Weights of a small transformer language model.
Training: a variant of Muon for these matrices, 879M tokens, 13419 steps.
Each number is 128 + 24 x the weight over its row's rms, rounded and kept within 0 to 255. Layers, rows and columns count from 0. Numbers have three digits each. The size before them is the row's rms in percent of the matrix's.

# layer 4 attention query, 640x640, rms 0.0771, rows 129-178, columns 576-639
077:106143107111128124146191123146149101103106152119103140118135145138130086116115109162117110123091121119125139112121173130112091130121149144117174124081148121145160152167142160129127147109122114
074:106153124188152101128152127184152098129113142094116155152144137138131130116132109148144093115108151151131125133147153136145128137136112160129148122135182101129145094142174149114137151175120124
080:121105127111105143120165163105157121145152118121129137174131129131136115088132114143114127130125127137148116109127133106153124148133094094074131148129124131101147130135109142132130124105118086
095:164135182092105128153155136161092123117120133094138131092119143135141117129098147091150143166146080098121134140145106156102144098158166109151113111140119157171135119130125053147146110079107210
097:114138088120092156126132121129155109145111159139119124136137147076151115107132124165128166122111143136122105116118153128161150157121131115101132142101127092109168130131131172118148086136172075
106:094061083115097137144106131137104113157169142104181107130139121115158089097146130108126123154137127119110155122068082124104111107116115093106160132130122133174107136152132137141130147139142098
101:181123098152129137158115077159132109093180107089112125109165159113084158118137107114130120142156159176137112119121150133100105139112108122149129125139090130126138149118139138114132112130181137
097:138116141104125136114074102172144152165123129132152128133140089130134150161122123150152111118121143138110132106175118143141141163160133160090105128133146120148098167121144132134100125092127102
111:132133142101153139147149160110139135090138169097114112147130111148156113123121102150102123123088122153121076114089126077161118165069133123139165128118149114106113119085124163116158142103096101
102:155121128132129120111110132095161133082119176119070144197113139129158091117157110159103104131086134142125126134104139093160100179101096168120139123111124133064122147098115155109154137171108091
095:122141112131095100123115138134103183154143076135123131115114120119120146111111104092112139147162086115155157132146174158101150107132137147139107109125155124147156142130144079149113109094123141
083:169140094136138122148127158155101156102114127181164126169120143103091102147139185105181108147137133167144143138166122129127123114143106153132147154113074150163099113131149088084125184114090190
099:091079154130124163158103136090121086108148092098129132121102119170162145103186128120123127108142135161123141098096098157110137111094135105097120164131122117105104127132063116124066097121136108
108:115093129156123162126136181087131120106149164110129130174171126120178184112124132122127085133116147144142091098128127080141091136100110205134142117144135108135126119112122107146114161170108083
108:145104114115105120115069108122140132083100074148081124133119179121156093155133126093120155091135135149096132106193141118146119102140099128104133158125126150116100164166136102139123115115136107
104:138123192135098116086120153154164147121115126169090111104143098107129081129143094159116107164102133132179169129149132138123105101112099157114112105149165102125092162119143143100101133109142141
103:128121127166129118069119121142107102163081158136109120124112104107164132151111107135125125138139145159095111092173111106124132138107156110146102141102095143135095111116148134144132168135118112
106:100147119119157077124134137113056148160116144177133114113097134151109131122130179170142124127138137150078108132122074140121095108102124131173159126173135134133106097136169125129099103148143079
106:090136166099136158110126107070106154139162148136132138137114121126137143135116088142127182158123127097137140166091117115121128124147129141115129096137110133139142122135115100137157129171093156
106:145089122155140134070124116117105153139107127122139097125135138116081082165156148148134112119128136084122162124145087151101146128102159109114085154143140185117160136150121117152087146082098073
108:151155119109169147117136162129102173150140164098110126118154118134178172138097122143143092116118126155176118153103131176148120155111106159120122119141094156133151112130117136154127131105071153
106:098130107102204088129161113142191156135167119134105110130142107122106076158126097147115112175150046141184143158091154098118120151082127125117128149162102130122143146088145121127144126190127171
100:138084136122126126134106088179081102112130127154075109145145101135147097145141126140120126083150095102111108093174092129138119143129125143106132114115140138132145127131106156122119123100183123
104:137091120135158156119117121103123137149129141120132132148156157165135159115116140151125160127111142156103116118142124136177148141120118154105112163138134088189128137089159096129124145105148141
105:114104129173133107136123114125121114121142148137119104102101161103102105073154095139123101151093098126151139200148117139112154125123169163141151123123150143141138121100080140169149120135176142
107:098111161104160125150161109117110122106123140121116125113111127113152117113149137127124147090132106114103102120125172112130130110137138167139135134147109104127179160151135088134163109142143152
105:149147152137158144163126089161119135152147122152104137093097143149113145122114109111132162131149109108185104163150131107155150139199143139160131143143090099102190099144108112126120125092133114
104:088139128124149110088148121104140171098127118110157131092130130121164125125136133137135136093121126075132134120156138105110103147077152144110155137117077156112106168167132101192124184133114132
105:171140161122129107128131127146127118139095133096138098121154120152121113121159084127136101131131100080149122153134103127086110109128115157085123162129158133105085140114131090126140115117145117
102:105133141143125123150114170070072166087152141086134120121101129172139140140108100117112132115136172090103148110160091083110165135115095103123134097181161164129156133148097101111138107161157143
102:108135144084127103154107083121111118150167155122155120129113144174081113148142141144118119156135131105121170146102091109159083092163128105152081146121135081121129145115120131115146155148106125
104:102125151113136166151113131143132129130124158093092084160137153151096152173128149145131103085136133146124116108054135152105155155142067126099111106139124080106157083078107151121123128132195132
104:189166146122116106122087118132130091122131141141129122035162100184130121152123180114134124128156129148147090090128125099149136137141122148150089148118101080185118117144104172119095122150130123
109:083155133105099169139129140093118161170133131141104139170121154112164144097121102132133088128114133131121126144129130117124076115154186094136117122141125126121106105132118115161132115140140095
106:144150143119164146153155136079108085147118100100160102123084115153071099132115140114123134125110133129137164116134100122117126139145118139141181132121128146139105148089150145137122109107141107
103:140091091106086117090136102148134087151121142127179131174128108106106106110112115121140137125133109141108162148119117153141085117159170116142143150110135177136134144125106119151145152152119159
102:126064150111128163101125150081114101110114142165101118153144121149126129136134074157147138105108136121114129108162139151111177133124112146123145107164132171132111122149123104124119114152135123
100:143117146124146126142142141119147171084086144094165109122113141143115142154156136128128100066124116128151088114137115127108125187105138121133149125150158116098089136107120101136133136171136125
106:130118163162136144109090125168147148145167144105138124145122081113119186127131170094144137147109098154143157092158160129118130150087151109096145138072145148117149137117096107125115123082132188
105:117147131158208096146122137082107089056142150116153130107128120133101105137115138127131126126150154129080129143124126145123103130095121126136170129118136131158140090129069136139147080115134105
107:130161154135133097141113138128134137113071129078121109128086145159159138138130090140144097100131133126143154121096145102131134103087141127114138165120166164110130136111103153173111106139153133
110:116152135102128147093132122104131159157157138153147155097148154151141146130114174173110120118082119127147099161130105121107142108153113103109114121160131112122149107151169131110110183114157119
109:083146111108133116114157148126096153100128113123124098114140124153185169157151110118135142151158187117134105170122196126134128112171146130131117116094103143167131123132075133138132118131136127
102:115101194129117141143167092097132110142143145133172130113098087103154114139118134163135094108127103141181115173139137099129114110150148137126125101156119139132164098165108146120157137121203106
106:161130085138107151127156142107074133168081128167107108146139083156141150097135146123144129158151123136118134102116101146138116124132143130159120143093104121130126143123145123146149104143128180
101:170143138141102126124119102148123124195140157169121123125109104175152122137085140115154138130124099135139122169121121110172148127097120107103131106143149124145136097080099127116098137119123123
104:112126085197130104120152133154159069156083128072125098123149155116122131137124128123129136124128163137148102096127142117148132105132159106099112164123127130112132137151113113131145140083163136
107:138142103125135155139133089127107133178192140132097110136138157119157113152146084135127139100095117152131132134142093166104175103149138113094112152109107139158157108132125148123101099141137098
101:134104148144105114127113117043174134126105153145112110152152088101127079079141088154118107138112133120111141135116103134137186136152094119113167143086119149131113180131119133169162105124096126
103:147131070130178147170125121136144151133094122150109118138137124105140090152167122137104143122121153158137168117127155168126124125109152135144137142167084110108135127099150133150122142141182127
# layer 4 attention key, 640x640, rms 0.0761, rows 129-178, columns 576-639
069:127115140135095120127095147201144160157148095101119126136110108135127117125118152115138140121139108144120088125165090134146142136118184111106106127110097145138123121135093090111108088134148164
069:118172099121140153098112128120159150115112095149134114102169136067075136130125133129108130134106108111139173132111133091125169091107122132116110120106109144124142102129165145119148145095134110
075:113127102129150156116157122090173124128126140157157152184099130126146099126077125138115167090118131123118121125128105093159082166176118132111147126117151110083122103125095211118153120130110126
108:124119136129146093101136140174083151154123121101094124097120132159139167124115153094168116158123145106134146105139107156057130104132127160167122110130117173137119172132134106142122128124094126
115:131083134131103137117127103139153134087142180111156137130145153100092096124136118138110158112088125109100131115116128128147113173124106073124113138138141126104158132132102131083127097121164137
113:132087140120102130155124122091127119129132160130109136125105115146130126154132112137086167119119118147101110115151149132129101117130096094120102129119138136112128139138124170163111094107179136
103:134138128140095167075152094130166111123159129148134091107141059128153137114123148163131152104132097135098136127151085122118095120116147096101158103160097139152107121134094108151105137120107135
092:124096128115122118121127141111171084087095138149127170106145157105096124128135107127130135108132132094127150132102116079152129109081122108119168117137151150113155124131118125100153165128129084
108:132112070147091173115145141123164128144112123149128116134144150083109133122126130104106147136115117139166119160117126094157126154082134114098139150133105129093155085120113164086157131133149099
108:133085090132115163092110123095166114110135134125105140137171119084152105144135123134123151127108114130148113174144151088153136146136106107058133149150114126092113088115138176115154131093135088
101:130174158132133087122126151108114142144131132128118119120110119128109140116125159146134109160126135125140139138137138158101106109113164128162122139112138145167114169158133101153083149139137134
073:125102107153094101083139122131152116083127157133069121106137130113139159123115115108121102151134124111116141136160093099132106108102109183131142104150104148117116142129127086165170137083097111
094:122139136127132101113107100132107167115141133114121164110100156184108158118145118146139117115132146132105144072152111152100140115114142122097100092075103152139146189108105104154085167104144162
105:108126112164120145157148136121153133111080112144136152138134135098142114148106157101116139129116155119141153147088119126117135099110113142119108165153152145095153095133144139141147117059112148
105:124158130132103183137136150114104128143088162176134188102107087134116099167125157127108160109128152165114131143137133145114156129104126113128102144158107143127124089136107130136117117105152148
107:136123125181146139113146137141120139133125147134106150105155118122121152151158118134178119104120129124131102129136128129133149150118146085108136157136129143086146158148114130108113165092113107
101:156150086142089122113154120131084111174150123135112131181153149139161096129145143129185129153132166155125139173129144126098150116158098147089093124096075075136167134148125121125138134150132136
102:099133136114152080098116141150109112160152143112133127140120116107091159097139124136123127130143137118169114151144118145131123152090152131151092122115124180102112148096087128150120170148171126
105:150171143108118113146130118134104091106168090179111123111207109109114135160128076149129148157171072136139102180149102122142114117062147094172099153126188131126131118143109124106127097128146096
106:140130136111107129138176093122141068099143150155143159152099134166137158159116145155138105160142121142140155082118122126172119106154060116157128104100136114153119137124123146133133087161115144
110:101114144131098102086155156164094157123140169103113073118122162149140114133148144154099140138111123098132096103131134119128106128114152128152139152131140088116125120111152111097130098158132073
103:127135118162158077175119155109035135109152131159118124133158154109154123154125093117143136131116150128134134139141172163139123123143157120140135126165118099117131103103185172151112123122163118
099:153108119182071131084142112141146115099070120132118165136115137139126128163122091106127111113143172098143139145141101095087090120133160155145120167136111154127135120120159125153131114127098112
104:112128137088087085108110146181106093110136140122117120123131111145123209138157171128159132154131130141141098099148148127122157135116129081168153145125150118123110151134143122127111134131120101
107:142126090120121098132099135129113144090101120105129106180137119142120089138075130144092153063140143117120144094106107122122133130148184125121131117137147165130118147120175101129112094142111094
111:104130132144092134132119156086149156147180072110129111176099164131114102115147144155134107132144124145086141132144098155113144119130105123171116120132093139119111103129137112142142130141144125
105:087116118115152158107155113143146151128149119115100127166157152105077092079125155132154130128139130137083143139153123166129097153127113123123105126103125168127143134099123113143105145160116123
108:167121153107132130121145135132144110063124135125132082060133144143132182140122155115119126118158124137128124169140116149123089127102110142155134145115110136135128109084140141111163110113160101
107:139144111144093132086129090120127167104131155162119177128129107168154115162134140147132121102123122146103120129136123141157112147101066136097130109115156135132097142160138131138119146101114140
108:140081110154154140157174144107118125116114158122130102142108122119137088101126086086082128140145138119135153160155130124160101132144114108157125124120130121093101141158127139139170120107135120
103:111101119149153105149133168103144181132120106049129149120112149093143111117108157094130140171145067128138074108127114157133160133129108102146160147107168127147138123097134151127125163110118162
105:148093144162115089129144111136150113126144143109153083152131116094142086146158083146148071096127107121135154101119110135148140160107141158094154152116133147117126130130133121131144113139146135
103:146136123107139117171166112122129108134110118122162123136127134108090134132116095102086131129141146129150160189122132111096144115110116110125160121124158135090108123133130122116107095120159131
109:122150133180091133184123107119183083086195123113136092118106117117125097125147123103095136081138097129137148111110085116104179115108093141114114144149113111132106074087132151135113105124154117
102:103111115133121112110122132090139130115134134116151125159107107146154091097115100144158131111112112125136106110111169126135130129077128112132130119083143146107161164097087134124147130155111096
107:135120151138149116094138117142101169145165117181103157107154168128120117104112134163149115134106138160120100087115147136105178146146105056094166105153146154147127157148123126130128084117115135
102:084138114137134132149127162115151119093160102102122152123070132111144223146068125134172146137134106140142158167136150114145116116097146187133113149151117041137128132116130145132151111125127155
102:121158149140136156117139132102135059186124128156174091167129064152130145114129086180148142140138107142160101129108144125136103134169160143137133138145125103116156134134100166123125150177128110
107:120128107148155125102118141092094142173127169081102088100109113124125166085091139135123148136115139147148102110127118140167112150127122135172115131128077099125095105120176147122117119096114071
104:134125133135148166110126121118122118203203130115112125097135100139124088150116137125135138112167094122110134125127099148134120157088143113125146091123105081123138139123153172159125099149136130
108:165145169129118129112122127179148130106108132132143148087147081174133103179164127150100104137131111149123152141124133138163113152105134131095129116071119120155132064148149149095114078136148098
107:087106139104156161158139076191135115151121097113150117134112147121150114109125135151164149141124126104148124074130044121129129129091158133159118122122147141124096119094113131123162104115143114
104:102124142155120117103160120109113126105123110136118112119151092158098196106159130151139102178155150113130108167095143116147096120134120116142135131122119087118108111142153126131096128087108122
104:125112109094125166134167109125103091125171106115148108137151128091094148148153126132164146093132163128128161097110145138130130137133168141121169128100136152121130105121097129120114117146111155
106:130108110085163128145098111143123113101152136121146131131122139157162166117155088161144119106153141152141128108115139140138133128148149197109147109160152114114114170131161129134114134125150129
099:087139125141158098143140105165144128123125131135126100117132088107102175164144117173152121125102169137115147140122150150078121151150153131105151135145115150130119173111152118134111136155110123
101:127151180119137152139178137121097170127126100135142166125151114170112159111129128152188124147129139129103141133132148135140119089182138140103114087102072118112129082128183146156111073140152118
100:134095108145124107097099120135111110125123151155150129160105155121110129121111194147096129144130119144079104108096129105092126142166154094140156119103169123109141143136099093159141107117163085
108:180097141103128098168121135174081129141092105159099127124147199192129153112141127131132116110107141153150151139092121130165102132073133154094167106123087176111178097134099110131102168130107104
104:128149141113139160096118129111128129136157108159107134083125130110132185116097161157161131120109098149123148105103150134132109109114130148111128137120153113113124118107137134138111110141094152